Part of a small language model's weights: width 256, RMSNorm before each block.
Each number is 128 + 32 x the weight over its row's rms, rounded and kept within 0 to 255. Layers, rows and columns count from 0. The size above them is the row's rms in percent of the matrix's.

# layer 8 MLP down (transposed), 1024x256, rms 0.0225, rows 343-377, columns 0-63
size [103 101  91 113 104 105  94 100 100  97  95 105 100 102 100 103  96  97 102 109  99 104  95  96  98 107  95  94  96  94  96  95  97 104 105]
[[153  73 139  82 111  98 105 139 162  97 132  95 110 178 115 103 101 147 125 133 119 150 150 106 165 124 120 168 139 119 102  68 175 175 189 114  86 174  93 130 160 120 138 144 108 134 170 200 138 150  79 107 122  97 188 160 113 137 203 158 191 129 150 199]
 [150 115 151 135  60 106 155 137 166 116  57 211 130 116  77 183 134 146 123 216 177 107 110 143 132 199 133 140  94 100 208  97 136 110 133  94 112 171 109 140 110 104 133 169  85 114 144 128 145 108 176 153  92 119  60 158 150 132 117 157 119 170 104  99]
 [ 95 151 147 127 141 155 130 141 118 140 191 121  79 160 138 163  99 112 114 163 152 122  94 112 125 150 121  92 133 107 115  76 154 108 115 162 124  83 152 146 180 131 125 149 140 142 139 142  74  71 119  76 164 137  70 113 134 130  79 151  82 183 157  82]
 [112 164 136 109 166 103  79 123 169 177  65 159 117 130 145 139 167 166  94 146 112 118 151 122 124 187 111 124 127  89 107 144  88  74 153 118  93 120 128 137  53  54 122 142 126  92 158 169 107 135 183 160 126 251  97 131  96 126 107 130 102 159 177 128]
 [158 100 153 100 174 108 120 121  59 132 115 102 151  89  94 165 151 125 126 180 156 134 152  77 115  97 100 119 116 175 154 163  73 146 160 112 121 154 145 144  92 105 103 106 131 131 150 119 101 126 151 150 148  89 118 171 130 144  85 115 210 131 129 102]
 [104 159 120 105 119 172 120  90  87 138  98 138 180 135 143 125 127 125 167 156 114  83 142  98 101  88 124  36 149 144 113 120 129 156  98 139 162  64 153 149 151 112  77 137 172 132 104  96 109 190  85  80 157 119 125  86 127 141 110 152  64 188 130 163]
 [141 145 115  96 151 193  74 107 135 152 100 164 128 111 145  89 159 119 118  79 117  83 114 130 151 100 149 170 178 165 139 153 100 116 132 126 155 139 111 168 153 114 165 117 162  69 130 139 208 156 144 153 136 104 106 113 102 102 116 147 155 104 174 130]
 [141 155 125 117 119 106 111  90 139 149 111 102 118  92 128  75 130 166 133  90 153  88 144  98 121 120 113 181 138 144 109 197 111  95 180  97 113  84 132 129 114 120 133 142 171 107 163 173 104 151 185 114 136 104 102  55  98 117 110 184 133 129 230 236]
 [124 162 108 115  99 107 205 138 119  69 120 131 161 129 103  92 103 116 146  81  92 151 122 166 174  82 106 124 205 106 149  88 143 129 104 135  73  69 102 158 165  91 139 133 114 104  92 112 124  93  94 182 116 131 168 103 134 145 104 191 171  50  74 125]
 [ 97  93 106 200 125 143 104 131  79  91 102 159  75 161 117 147 111  72 122 144 165 103 111 117 130 121 141 116 123 102  97 132  74  85 142 127 148 100  93 160 168  99 131 122 112 199  94 150  79 130 114 151 207 216 176 124 139 144 131 118 101 149 160 105]
 [153 118 123 148 162 116  85 121  74  87 112 153 150 127 158 134 203 164 156 116 138 152 160 152 140 121  77 134 167 126  88 156 149 143 175 131 114  74 180 107 124 108 115  95 189 150 151 100 142 121 111 104 165  95 141 141 148  87 153 171 120 125 150 128]
 [133 149 136 134 168 136 103  36 123 121 131 109  73 130  93 180 211 131 125  86 119 109 133 158 143 127 117  97 126  83 103  75 128 123 198  98  96  80 128 136 115  69 205  95 139 154  91 171 153 152  71 164 132 163  93 103  54 145 169 125  77 131 155 152]
 [138 103 185 166 104 129 170 144 132 184 121  94 111 137 104 100  84 126 105 140 141 136  96  88  98 106  96 147 130 110 135 129 154 149 104 110 150 125 155 107  93 131 138 147 160 149  83 125 133 146 155 143 134  84  97  61 221 146 185 125 109 107  95 112]
 [115 103 150  95 109 112  86  94 107 109 153  80 149 160 124 138 194 143 104 197 149 140 162 144 105  97 123 135 121  86 118 122 116 154 150 143 109  96 158 136  80 166 131 139 117 105 115  40  78 112 124 146 139 169 124 163 128  98 156 156 133  91 115  87]
 [120 163 167  57 128 100 125 125 177 172 108 178 112 133 144 147 112 130 152 137 116  47 146  94 115 199 137  87 167 113 114 152 152 138 140 135 128  81 159 112 169 114 119 145 156 153 142  82 129  95 116 143  99 144 129 153 129 143  74 117  95 125  94 169]
 [123  98 113  73 152 143 133 115 200 121 133 114 178  83 148 179 120  74 171 166 140  88 104 106 124 102 140  80 144 112 124 173 158  83 151  97 163 128  88  99 150 131 126 157  85 144  83 133 127 142 188  87 147 128 129  98 140  92 118 118  82  59 199  99]
 [118 109 112 141 110 121  73  69 223 135  73  97 122 105 147 138 138 146  88  72 134 138 141  98 141 134 109  69  94 135 148 132 142 183 145 125 175 108 120  98  92 149 109 107 113 117 112 141 110 123 134 124  90 140 114  69  95 126 123  86  94 150 172 124]
 [103 104 131 203 201  93 140 144 110 148  92 141  88 169 137 197 125 137 173 136 186 118 142 173 128 144 148 116 132 109 129 138 165  92 181 136  87 151  77 148 123  81 142 120 148 129 111 152 100 163 130 134 150 145  99 157  98 151 113  99 140 114 192 152]
 [131 106 139 118  68 134 128 134 150 164 148 105  92 109 105 142 149 132 102 140 126  97  58 160 110 107 147 174 100 145 120  61  60  97 182  80  62 129 115  72 152 133  96 177 148 131 150 206 170 176 108 120 124 178 101 158 103 122 151 140 176  84 140  94]
 [121  86 146  95 130 123 161 172 144 162 194 163 187 130 131 121 132 119 136 145 154 116 149 186 147 163 118  93 101  55 166 204 142 130 139 174 142 200 151 120 116  73  87 134 121 119 121 120  71  97 123 104 114 121 109 144 102 197 117 135 132 158 124 166]
 [146 131 118 160 140  95 160 161 190  94 110 112 123 140 106 154 122  82 110 115 117 160 126 152 153 128 118 102 128 150  52 147 115 140 104 118 142 160  88 115 125  98 156 128 103 142 158 158 230 146 124  86 124 122 113 151 118 123 156 161 101  99 147  98]
 [ 82 103 144 165 117 165 100 129  48  94 117 110 103  55 123 154 142 108 172 143  98 105 129 165 123 172 131 142 111  92  96  93 185 138 158 180 125 116 118 160 158 134 120 125 114 102 134 169 172 113  82 139 155 172 150 103  93 177  67 115 119 123 142 137]
 [138 165 162 144 142  69 121 193 109 121 109  93 198 100 107 140 140 168 156  87 183  78 138 165 164 112 117 108 101 113 157 134 169 127 176 158 128 160  64 127 132 179 133 120 116 126  56 132 133 132 123 172  97 179 117  79  97 158 146 109 146 129  89  65]
 [135  86 124 122 105 128 103 122 135 110 164 156 134 127  96 129  80 131 155 126 125 126 127 117 108  66 211  75  90  63 123 140  86  82 104 127 156 115 105 171 152  56 119 139 138 103  94 163  94  84 142 145 141 124 143 101 149 164 125 103 123 177 163 151]
 [131 140 136 127 114 108 195 150 140 146 150 180  76 124 159 121  96 116 159 137  84 132 146 121 113 152 132 158  61 134 128 129 138 118 186  97 108 117 170 152 130 162  70 163 146 163 141 114 133 134  91 130 187 141  64 168 138 120 104 105 127  94 157  98]
 [109  90 152 155 129 112  92 150 165 176 119 123 102 207 173 155  96 153 104 100  62 125  81 106 135 110 159 172 117 123 137 207 121 116  90 148  98 142 110 122 147 161 113 130 145 108 139 162 111 111 122 144  75 165 180 115  94 136 174  94 103 115  86 108]
 [ 91 151 149 135 109 132 147 132 176 106  84  87 130  84 132 153 137 129  52  92  82 156  90 129 152 102 156 146  99  96 142 135 110 104 135 140 152 172 149  95  84 156 123 151 119  88 110 127 128  90 150 124 122 140 170  72  56 143 130 112 106 129 118 113]
 [130 128 145 135 101 121  94 113 138 123 115 169 134 176 123 129 105 183 158 127 115  37 138 160 149 140 102 115 155  62 165 153 116 157 113 101  60  78 151 124  84 155 149 125 117 164 127 170 158  90 128 153 159 176 122 168 176 156 134  83 132 188  81 127]
 [139 180 128 108 141  90 101 141 147 143 131 129 112 156 174 123 172 123 151  63 149 112  44 130 192 116  92 129 158 155 179 118  69 152  87 123 176 180 142 147 114  84 154 133 115  52  81 112 131 115  93 157  58 129 158 171 133 159 104  60 160 117 150 131]
 [108  82 112 155  91 123  94 148  92 200  71 159 180 114 135 137  71 106 190 125 143 140 104  94 185 101 215 105 114  92 120 157 140 120 100 107 115 120 118 103 138 138 128 110 130  72  77 143 124 165  92 144 125 133 106 138 115  89 151 193 183 210 174  77]
 [144 138  83 116  68 131 170  94  90 130 155  86 151 111 190 173 129 111  89 133 126  84 124  84  95  66 128 162 110 169 161 166 151 159 133 138 129  96 163 191 179 115 125 148 100  88 114 146 162 181 126  89 100  91 151  94 117 141 193  91 176 126  74 110]
 [133  65 156 116 106 147 107 170 160 135 149 100 220 105 171 100 139 158 145 151 115 117 164 169 102 110 143 137 150 180 105 145 174 101 125  68  79 128  49 113 196 166 135  50 112 158 152 107 177 111 162 112 139 145 122 124 167 142 134 120 166 127 134 105]
 [154 103  98 144 142 115 160 112  77  94 101  87 118  85  97  81 159 127 149 138 186 145 129 134 124 148 131 143 122 131 101 152 138 162 116  96 196  99  76 126 131 122  92 179 169 165 122 163 151 171 130 136 141 138 127 153 120 167 152 154 185 100  58  77]
 [125 150 156 127 122 118  89 160 238 161 139 110 142 143 155 119 165 139 155 140 100 130  82 114 129 175 116 115 123 108 151 174  61 118 154 175 160  83 149 148 123 119  57 168 133 133 166 150 176 113  88 163  72  86 133 138 124 127 134 136 134 188 131 160]
 [119 110 173 183  96 141 107 110 114 107 149 126 176 128 107 119  75  83 179 121 180 152  72  99 166 119 117 106 208 170 157 145 137 123 150 123 119 151 175 141 123  65 113 132 144 134  97  69 143 147 162 138 125 160  81 157 174 106  95 205  70 106  71 196]]
# layer 8 MLP gate, 1024x256, rms 0.0872, rows 344-378, columns 0-63
size [ 98  92 105 102 106 105  96 103 107  91 104 104 103  97 107  96  97 101 107  99 106  92  91 100 101 100  96 100  89 101  94 105 106 102  93]
[[126 104 132 157  88 145  98  64  65 145 110 123 165 104 169 162 144 149 106 186 172  94 102 128 132  91  92 151  91  50 146 116 101 113 130 105 145 134 140 119 149 176  56 103 121 129 171 112 124 143 134 138 106 188 163 112 140 127  98 143 140 136 129  63]
 [123 138 155 111 205 196 162 131 124 130 137 163 102 165 191 168 144  93  77 110 170 142 131 144  71 110 109  87  93 110 158 142  92 142  71 103 117 136 144  76 149 161 147 169 156 107 112  91 135  91 136  94 160 134 138 134 107  85 112 169 115 158 116 107]
 [216 112 151  63 139 119  52 130 103 160 138 105 138 172  92 174 165 115  77  99 106 136 133  76 151 189  94 131 109 128 147 155 123 117 161 122 136  72 179 109 113  49 106 164 129  92 137 219 111  93 177  80 134 144 190 145 128  69 127 158 105 155 156 128]
 [139 181 131  98 123 136 160  80 156 101 169 102 151 172 128  93 136 160 107 102 110  40  94 146 168 120 174 176 126 117 193  70 103 161 118  96 136 161 171 139 173 111 106 113 157 129 135 137 124 118 139  64  96 115 154 159 209  99 129 180  99 138 114 175]
 [ 87 129 135 129 111 133 143 155 133 126 151 151 142 156  75 142 118  94 151  85  84 109 118 110 146 137  52 142 166  97 118  99 136  92  80 156 166 136 152 119 142 153 132 178  78 149  70  83 140 143 161 132 102 108 190 131 119 177 117  89 171  93 118 111]
 [149 122 141 135 162 126 105 128  84 172 138 128 123 180 148 126 161 160 109 113  98  56 133 142 137 150 106 100 114 106 165 102 103 156 117 134  85  81 130 168 111 136 136 105 118 159 138 203 169 122  76 206 129 101  99  86 101  89 180 130 134 148 140 109]
 [ 99 136 140 146 141 135 192 144 136 120 156 205 149 119 159 145 184 106  87 213  97 107 198  93  56 146 152 146 121 172 146 132 108  67 105 120 112 144 139 168 128 116 162 147 127 166 191  92 175 174 140 148 164 142  98 113 123 129 113 128  86 106 129 161]
 [133 109 169  86 149 137 144 123 110 156 203 162 150 120 127  98 172 146 146 110  99 129 146 115 120 105 156  77 131  64 188 110 119 144 225 103 114 124 113  84 131 123 162  92 119 154 112 149 128 142  99 145 124  47  93 125 149 105 137 177 133 121 162  64]
 [119 183 161 104 159  86  97  76 120 159 116  82  74 170 142 153 171 103 121 140  48 104 147  94 214 150 118 112 156  68 158 113 107 152 148 158 106 157 175 126  74 150 142 102 136 123 189 137 168 150  97 172 172 174  90 125 145 117 117 127 106 186 161 178]
 [115 126 141 118 200  83 187 171 173 156 143 159 157  85 148 160  75 113  93 110  78  96  93 144 136 146 127 145  73  94 123 107  82 118 108 139  83 135 119  93 172 105 131 253 149 131 131 128 137 177 109 146 143 156 119 119 118  65  91  83 116 152  74 110]
 [ 56 115  64 192 154 164 105  97 111 109  77 193 132  77 150 142 142  90 108 137 161 133  97 178  94 123 110  94 137 105 130 170 177  55 126  96 113 157 111 156 111 105 171 149 156 108 181 118 114 181 126  99 187  91 107 131 131 118 126  91  91 174 136  36]
 [144 143  84 137  97  92 116 153 136  93 120 133 116 117 137 119 142 157 131 119 167 111 116 104 129 125 201 156 198  66 115 123 106 103 175 164 158 124 148  80  84 119 110  86 187  93 111  84 139 104  90 117  64  96 148 182 145  97 119 140  73 124  77  58]
 [118 114 165  74 176 114 168 144 147 179 138 137 156 139  30 124  99  99 147 111  97 140 109 114 102  66 101 130 163 118  84 209 148 108 165 107 141  85 171 120 168  98  87 162 125 107 139 148 179 170 161 117 111 147 123 121 133 123  98 159 187 131 175 162]
 [143 101 203 109  44 131  72 110 140 170 119 163 128 172 102 139 132 115 103  98 201  93 170 188 122  42 119  91 135 104  98  86  64 180 126  70 141 128 141 159 111 148 113 126  78 156 156 129 120 183 121 142  87 146  92 140 152 129 175 153 101  94  95  77]
 [110 104 104 125 130 135  90 183 132 116 122  94 121  83 146  95 167 117 114 134 161 127 165  69 130 186 168 117 163 120 111 102 161 108 133 151 109 130 130 157  92 171  92 105 103 146 125 106 167 102 156 126 117  90 174  36 141  91 100 117 102 132 140 176]
 [ 88 134 137 128 152 157 158 167  71 143  62 130  97 150 117 118 172 117 121 108 182 181 201 162 133 198 124 182 122  93  75 206 127  49 153  86  86 106 148  74 141  94 164 146 162  52 155 165 140 150 140 171 137  95 131 124 145 131 136 121 198  85 154  95]
 [152 121 171 144 143 111 128  81 134 166  99 180 125 171  76 112 137 121 132 132 147 177 156 114  98 110 131 139 148 101  75 160 168  57 133 179 138 120 138 148  98 141 111 143 100  93 163 175 111 143 106 153 141 132 121 111 132 130  88  84 163 104 134 101]
 [134 150 150 120 116 219 130 153 170 159  61 119 165 151 135 170 153 123 148  82 151 118 135  92 116 157 114 143 159 156  81 154 127  77 174  81 139 152 121  81  84 121 138 147 104 152  68 141 146 177 123  84 140  63 105 182 187 167  99 114 130 107  58 118]
 [118 144 146 156 173 211 124 120 109 140 141 160  99 183 184 155 103 140  85 156 147 156 137 108 128 184 126 163 150 135 150 130  89 126 135 140 118 136 145 143 188 124 101 156  71 168 161 146 152 157 155 167 119 111 135 141 107 139 131 109 150 166  94 133]
 [150  42 205 123 126 145 132 123 156 103  43 146 129 161 152 111 147 138  99 148 167 156 132  90  97 173 123 124 100  58  80  72 101 123 127 150 104  80 162 105 171 163 149 131  79 140 132 109 129 163 173  87 148 114 126  88 123  86 151 172  50 115 115 118]
 [193 102 107 122 145 117 149 116 181 109 129 125 167 126 166 163 168 108 125 102 153  79 122  49 147 157  70 107 152 134  62 101 150 100 130 142 109 113  89 219 119  99 141 148 161 171 127  74 125  92 186 117 110  95 124 160 143 105  97 129 116 122 111 131]
 [147 146 174 102 171 132 111 153 170 149 128 162  81  93 161 149  71 121 122 143  81 110 127 127 192 137 164 109 118 155 125 136 110 125 149  82  42 141 171 154  45  70 132 144 158 181 191 126 113 163  89  48 133  91 135  59  61 118  99 145 159 131 150  85]
 [ 22  78 152 160 153 130  89 139 118 112 135 206 130 100  84 125 105 145  80 171 145 144  83 172 130  99 180 105 119 127 104 190 133 113 129 101 170 170 112 127 122 132 145  92 172 138 139 168 112 135 114 163 129 109 135 108 169 154  92 126 130 168 131 164]
 [138 101 145  82 122 130 119 175 159 140 170 147 168 102 170 110 167 126 122 110 133 126 140  95 140 136 126  94  91 110 218 102 101 109 156 161 132 143 123 146 128 112 142 106  45  53 167 143 114 180 123  94 147 163 155 157 111 136 112  67 100 127 127 104]
 [ 55 123 166 137 139 144 124 114 188 143  83 113 101 154 132 164 174 123 160 108 132  83 115 139 137  99 100 187 165  85 118 134 115 101 181 185  90 105 153 175 123 105  62 116 129 159 108 102  68 122 112 150 161  71 115 137 118 126 142 176 188  94 127 161]
 [107 117 189 149 117 108 121 135 119 153  78 112 162 118  91 123 133 117 176 151 120 195 187 177 131 142 158 130  96 102 121 102 165 137 126 103 163 134 101 127 131 176 111 135  52 179 106 151 133 105 179 169 163 101  46 123  90 129 175 111 130  98 165 125]
 [ 65 129 146 135  95  97 126 171 129 119 106 109 154 128 121 132  97  82 132 105  39 135 124 134 122 160 128 154 133 127 133  84 131 148 110 120 147 131 127  91 119 169 103  59 193  99 141 130 135 151  98 166  76 159 194 174 116 117 161 147 121 108 209 169]
 [138 118 139 177 137 108 187  83 143 120 125 143 160 119  78  91 141 122  85 147 149  94 166 103 166 123 173 184 125  86 118 122 114 131 183 101 140 161 108 161 135  74 123 131 135 161 173 126 135  99 121 151 168  95 103 116 180 107 117 122 147 108 116 139]
 [101  92  85 110 126 123 120 155 111 113 108 156 137  82 110 134 104 108 148 134 139 123 101 143 123 133 147 146 143  67 158 196 118 116 125 189 151 145 163 161  74 168 110 166  90 118 111 141 148 111  88  75 136 131 134 126 160 150 131 214 154 183 176  50]
 [123  94 198 136  90 129 106 126 179 136 126  96 192  91  97 107 108 151 140 125 141 128  71 155 170 111  94 152 122 159  48 152  95 115 112 137  98 139 149 139  93 105  78  97 168 109  91 129  93 158 153 123 162  82  96  26 123 134 113 122 119 121 135 194]
 [146 130 100 133 167 213 102 149 141 163 134 127  95 155 103  86  84 124 107 117 155 121 115 151 112 166 111  98 158 108 131 139  85  96 114  53 147 133 100  61 153 145 128  89 181 155 108  92 134 154 166 175 136 123  91 109 142  87 153 128 121 114  86  97]
 [174 157 130  88 137 111 139  98 133 103  69 168 129 180 136 161 139 153  86 119 120  97 146  77 132 138 108 101  98  40  76 122 236 117  84 128  71 111 163 174 129 157 131 174 127 181 108 132 125  98 167 173 111 125 115 150 133 108 157  96 141 138 122 213]
 [149 152 205  61 129 119 135 104 156 170 125 151 128 143 154 100 169 100 130  81 121 161 175 154 172 183 105 111 163  77 113 114 181 104 156  96 191  95 125  90 119 153 161 104 129 123  65 129 127 146 148 139 106 156 141 121 200 177 172 151 165 136  96 186]
 [134 120 133 135 111 162  89 109 144  69 141 143 131 157  39 114  91 116 158 153 119  91 177  94 160 151 127 135 144 158 149  82  39 126 178 160 133 151 157 187 169 154  79 125 117 114 189 122 149 155 160 150 131 205 125  94 119 113 106 111  97 146 135 104]
 [128 121 113 166 191  88 134 149 150 167 143 162 160 152 164 130  92 140  97  54 160  66 189 114 165  89 147 148 126 123 148  89 163 216 189 130  91 123 127 122 135 118 169 118 113 157 102  70  94 117 185  82 154 142  96 130 107 165 165 149 162 107 134 114]]
# layer 8 MLP up, 1024x256, rms 0.0931, rows 344-378, columns 0-63
size [104  97 109 107 100  98 102 102  97  99 102 102 106 104 106 101  97 100 108 101 101  91 100  99 101  97  96  99  93 101  95 106 107 102  97]
[[122 113 174  90 133 106 106 155  93 104  94  96 188 112 179 155 185 126 106 162 111 176 123 161 114 164  96 195 132 152 115 136  86  89 141 141 143 111 126 118 176 183 133 123  84 148 122  89 126 124 158 144 110 128  97 162 110 118 136  64 156  68 170  86]
 [127 128 108 177 153 128 150 176  96 105  86  92  65 159 137 114 126 109 127 120 120 157 129 216  96 151 112 143  54 145 161 184 111 124 161  99 154 146 140 114 121 192 188 133 174 176 115 166 102 108 121 132 142 106  98 105  31 156 170 132 109 123  72 116]
 [ 83 155 215 114 130  81 122 104 138 154 113 149 121 115 167 140 176 141  95  66 143 111  66 145 177 112 135  99  41 114  82 170 131 113  91 129 113 130  84  90 115 118  84 106 155 184 132 131 134 159 158 129 111 175 167 131 158  64 121  53 141 165 111 190]
 [111 109 118 169 154 171 156 144 160  98 154 126 112 189 142 153 111  71 167 132  88 159 124  76 120 103  95 159  98 118  86 105 183 168  87  81 105 118 119 129 104 153 144 144 113 159  98 180 188 208 155 127  98 127 121 112  92 163 108 169 158  54 131 104]
 [108 142 119 107 117 132 211 130 100 114 119  85 139  50 123 171  73 139  94 127 111 101  82 150 158 134 103 110  72 105 152 150 132 222 161 116 154 133 176 104 147 131  84 143 120 104 135 101 143 156 101 161 131  91 127 124  93 102 136 114  94 148 123 136]
 [140 105 169  79 117 106 147 140 166  92 134 189 198  96 168 156 188 131 154 230 122 129 143  79 105 143 153 123 133  84 168  77 142 110 113 135 206  79 120 136 112 132 100 124 122 162  47  87 115 144  78 140 126 164  88 139  94 113  67 157 117 134 115 119]
 [139  89 117 134 124 142 193 149 105 142 128 150  97 123 111 121 104 131 117 146 132 107 174 112 111 145 134 123  78 137 110 148 107 149 181  96 131 145 122 176 109 100 125 157 120  61 145 118 144 137 172 147  90 108 157  82  96  79 121 145 100 121 133 122]
 [180 111 121 157 111 157  90 151 143 124 127  39 112 145 117  78  55 101 117  89  83 115 135  87 137 128 120 120 144 140 153 157 115  98 111 139 152 143 122 154 132 149 116  99 164  92 146 140  86 162  86  72 141 137  93  93 143 144  99 201 130  89 112 104]
 [123 117 153  76 139 152 143  90 168 130 198 109 159 106 132  87 101 152 170  75 150 136 103  94 186 147 185 151 116  75 159 158 141  81 150 165 103 157 117 123 115 116 156 143 109 124 118  31 191 102  63 184 115 140  68  99 113 166 154  72  95 137 104 135]
 [ 98 144 116 159 144 154 142 136 131 139 125  97 122 113 148 104 156 112 118 157 122 176  83 149  78 143 151 189 132 145 129  93 126  96 134 112 126 152 109  81 125 183 119 183 140  76  64 115 144 123 139 142  81 172  73 140 119 126 113  98 110 122  72 104]
 [177 175 170  71 169 155 153 135 166 119 165  76 133 117 108 152  99 157 155  92 106  89 162 163 163 153 134 126 106  79 109 160 136 127 148 102 121 136  80 156 123 162  70 139 120 120  92 109 176 102 143 127 135 131 119 163 112 234 126 157 189  99 202 136]
 [107 139 146 137 125 134 110  84  45 161  97 169 118 125  32 131 120  87 145 102 157  78  86 121 129  89 187 179 174 119  77 125 132 155 123  89 107  86  66 123 151  98 123 161 150  45 164 113  38  73 143  78 125 129 154 113 145 152 110 157  74 126 109  96]
 [130 139 170 136 134 181 143 187 125 113 161 138 122  71 118 114 124  91 183 142 136  80 133 117  93 227 145 160 142  68  97 137 108 120 123  96 184 146 104 160 151 157 123  89 109  63 135 101 105 152 110 115 168 149 155 131  99 166 172  83 110 115  74 186]
 [138 123 157 146 121 133 173 149 160 193 138 135 134 132 139 135 172  97 144 111 134 128 102 121 136 111  94  82 104 129  99  77 109 160 140 168 150 182 171 126 138 126 110 129 132 160 119 155 140 162 159 177 108  75 120 123 198 179  63 112 106 129 154 136]
 [153  75  96  65 121 120 137 164 134 132  71 112 107 169 145  80 132 105 133 130 186 107 142 167 129 108  98 150 143  75 111  79 131 145 130  96 138 102 132  92 144  78  91  99 102 137  77 125 207 113 147  64 156  77 144  67 118  90 128 137 109  81 144 113]
 [101 112 154  74 131  92  59  91 138  70 161 128 159  96 142  79  31 130  99 114 126 131  99 203 150  90 146 175 140 157 221 166 158 148  96 123 185 143 173 175 144 122 126 107 139  87  85  87 155  65 121 192 132 137  80 112 131 127 145  97 128  63 127 150]
 [ 94 178 123  91 112 119 128 141 136 131 135 104 167 106 100 135 134  58  48 167 124 117 113 144 114  93 142 209 140 147 133 152 144 130 110 140 142 104 114 104 149 139 134  83  90 154 120  70 165 160 154 117 103 156 130 157 131 108 151 115 107  98  93 165]
 [102 102 103 131 186 110 156 167 140 186 129 109  99 157 151  91  85 170 157 125 172 104 149 120 163 168 138 132 130 139 126 104 102 112 113 155 165 122 146 150 168  97 120 142 162 115 117 119 132 118 105 165 153 135 111 166 105 109 103  86 119 152  57 185]
 [200 149 131 127  90 165 139  97  69 107  98 202 174 131 153  89  91 116 134 176 136 119  61 124 114  97 141  57 152 132 115 105 102 143 115  68 166 123 165 102 141  85  98 124 120 167 188 134 125 144 120 168 126 109 143 168 102  64 209 114  74 113 141 119]
 [118 150 136 152 147 149 123  77 161  87 111 125 170 172  96  96 141 147 131  62  73 198  78 117 142 144 127  56 152 187  42 107 122 102 101 143 144 118 182  44 140 140 122 141  95 152 105 146 133 121  94 147 114  56 102 178 140  85 176 125 133 142 205 118]
 [ 66 131 182 105  63 109   9  96 118 129 151 114 156 185 201 118 108 108 188 107  74 156 176 163 150  57 151 113 152 134 139 168 128 134  99 111 132 139  77  98  85 135 144 117 166 165  87  83 170 129 121 114 123 139 119 118 135 144 134 151  93 129  99 131]
 [ 68  96 142 174  78 111 164 133 157 104  90 146 185 158 132 105 120 124 123  96 150 161 111 106  89 127  66  55 113 127 144 137  83 170 129 121 167  48 200 155 163 132 123 102 158 141 111 102 134 122  79 128  91 129  69 123 133  94 138 113 122 174 116 150]
 [149 128 116  97 146 151 166 136 142 121  68 126 129  93 152  99 159 106 134 129 163 115 114 163 137 158  51 159 138 128 131 147 154  71 134 125 104 132 175  73 131 203 128 149 127 168 114 181  78 125  83 141 112 158 149 152 137 105 158 162 183  69  91  73]
 [ 84 102 105 207 156  97 109 185 114 151 114 106 154 104 105 194 164 122 138 194 114 104 161  88 128 146 142 158 177 125  64 116 132  68 141 183 140 172 101 164  86  97 139 189 144 102 136 142 100 129 205 116 123 144 137  99 114 117 122  67 136 156 115 103]
 [ 83 123  72 180 138 109 112 129 142 139 172  46 101 115 129 159 146 149 150 138  84 153 142 113 115 132 136 122  69 162  78 136  83 166  73 131 118 165 138 118 145 150 113 131  94 160 125  96 171 190  78 173 109 140 154 128 115  97 126 162 166 105  83 126]
 [154 105  60  95 100  75 113 202 190 147 186 102  86 137 134  91 205 110 179  97 145 119 113  30  87 189 153 163 147 175 118 112  79 149 129 160 132 150 149 124 139 123  97 158  95 145 180 106 107 150 133 116 134 111 166 170 137 129 120 132 181  98 131 114]
 [165 129  93 121 168 136 156 117  76 133 120 132 170 100 184 101 136 111  82 102  82 107  94 127 108  80 124  78  31 134 169 154 146 184 119 158 158 155  90 144 135 161 135  95 164  87 125 148 124 112  99 172 128 140 135  63 161 117  76 133 177 124 133 124]
 [ 85 115 171 107 134  92 174 108  99  43 110 159 128  94 189 152  96 107 149 189 112 198 108 154 148 121 121 104 121 109 150 150 125 178 125 122 132 123 105 100 119 171 140 171  65 108 121 118 130 119 169 134 132 131 116 130 179 117 131 196  95 114 148 168]
 [139 210 125 126  88 133 100 133 160 180 159 105 120 153 133  79  71 119 134  92 146 129 191 140 140 147  87 133 168 155  90 122 173  81 133 173 171 125 108 120 122 179 138 189 152 158 134 124 170 116 142 155 106 109 116 146 107 136 103  94 112 153 129 122]
 [108 158  82 143  96 166 128 101 135 160 148 107 206 148 133 134  99  40 123 131 159 175  95  89 133  92 101 134  72 132 131 126 108 131 156 134 142 155 102 135 105 112 100  98 118 189  81 178 101 134 122  52 160 162 116 127 166 155 188 157  86 111 124 179]
 [140  98  97  85  72 133 188  94 131 135 169 123 179  98 117 139 102 135 127 147 188 165 110 107 201 108 191 113 103  74 162 175 104 134 179 145 141 133 123 118 112 106 147 146  62 104 157 149 116  84 124  76  84  96  56  85 105 170  62 105 111 121 164 148]
 [112 145  88  92  89 115 171 100 110  68 117 174 107 170 127 101  98  79 145 103 144 138 125 173 128 116  56 150 119  90 131 144 136 121  91 143 115 141 100 146 158 162 119  79 178 111 137 120 155 143 130 126 176  87 150 103 130 134 136 129 106 129  76 108]
 [142 100  72 168 114 109 150 138 141  74 167  92  89 135  75 173 110 142 100  76 109 146  94 133 124 154 101 121 149 120 145 135 123 182 147 134 146  87 120 199 151 139 154 121 100  81 127 149 208  91 134 112 174 133 133 100 107 107 101 173 115 146  71 147]
 [ 89  96 156 178 114 121  99 143  62 144 166 133 131 206 115 147 119 157 122  72 122 134 132  87 111 118 120 155 112 164 148 120  89 139 166 158 121 121 146 143 105 115 103  83 114 157  99 211 200 146  83 140 107 165 106 142 111 102 139 108  77  93 101 153]
 [128 135 143 148  99  78 146  95 107 138 118 163 147 164 107 131  79 119 154 130  76 157 148 122 215 151  64 108 156 163  92 157 152 165 113 110  61  96  86 137 145 140 170 121 103 126 102 172 143  90 135 120 102 104 145 144 147 141  98 158 182  74 135 126]]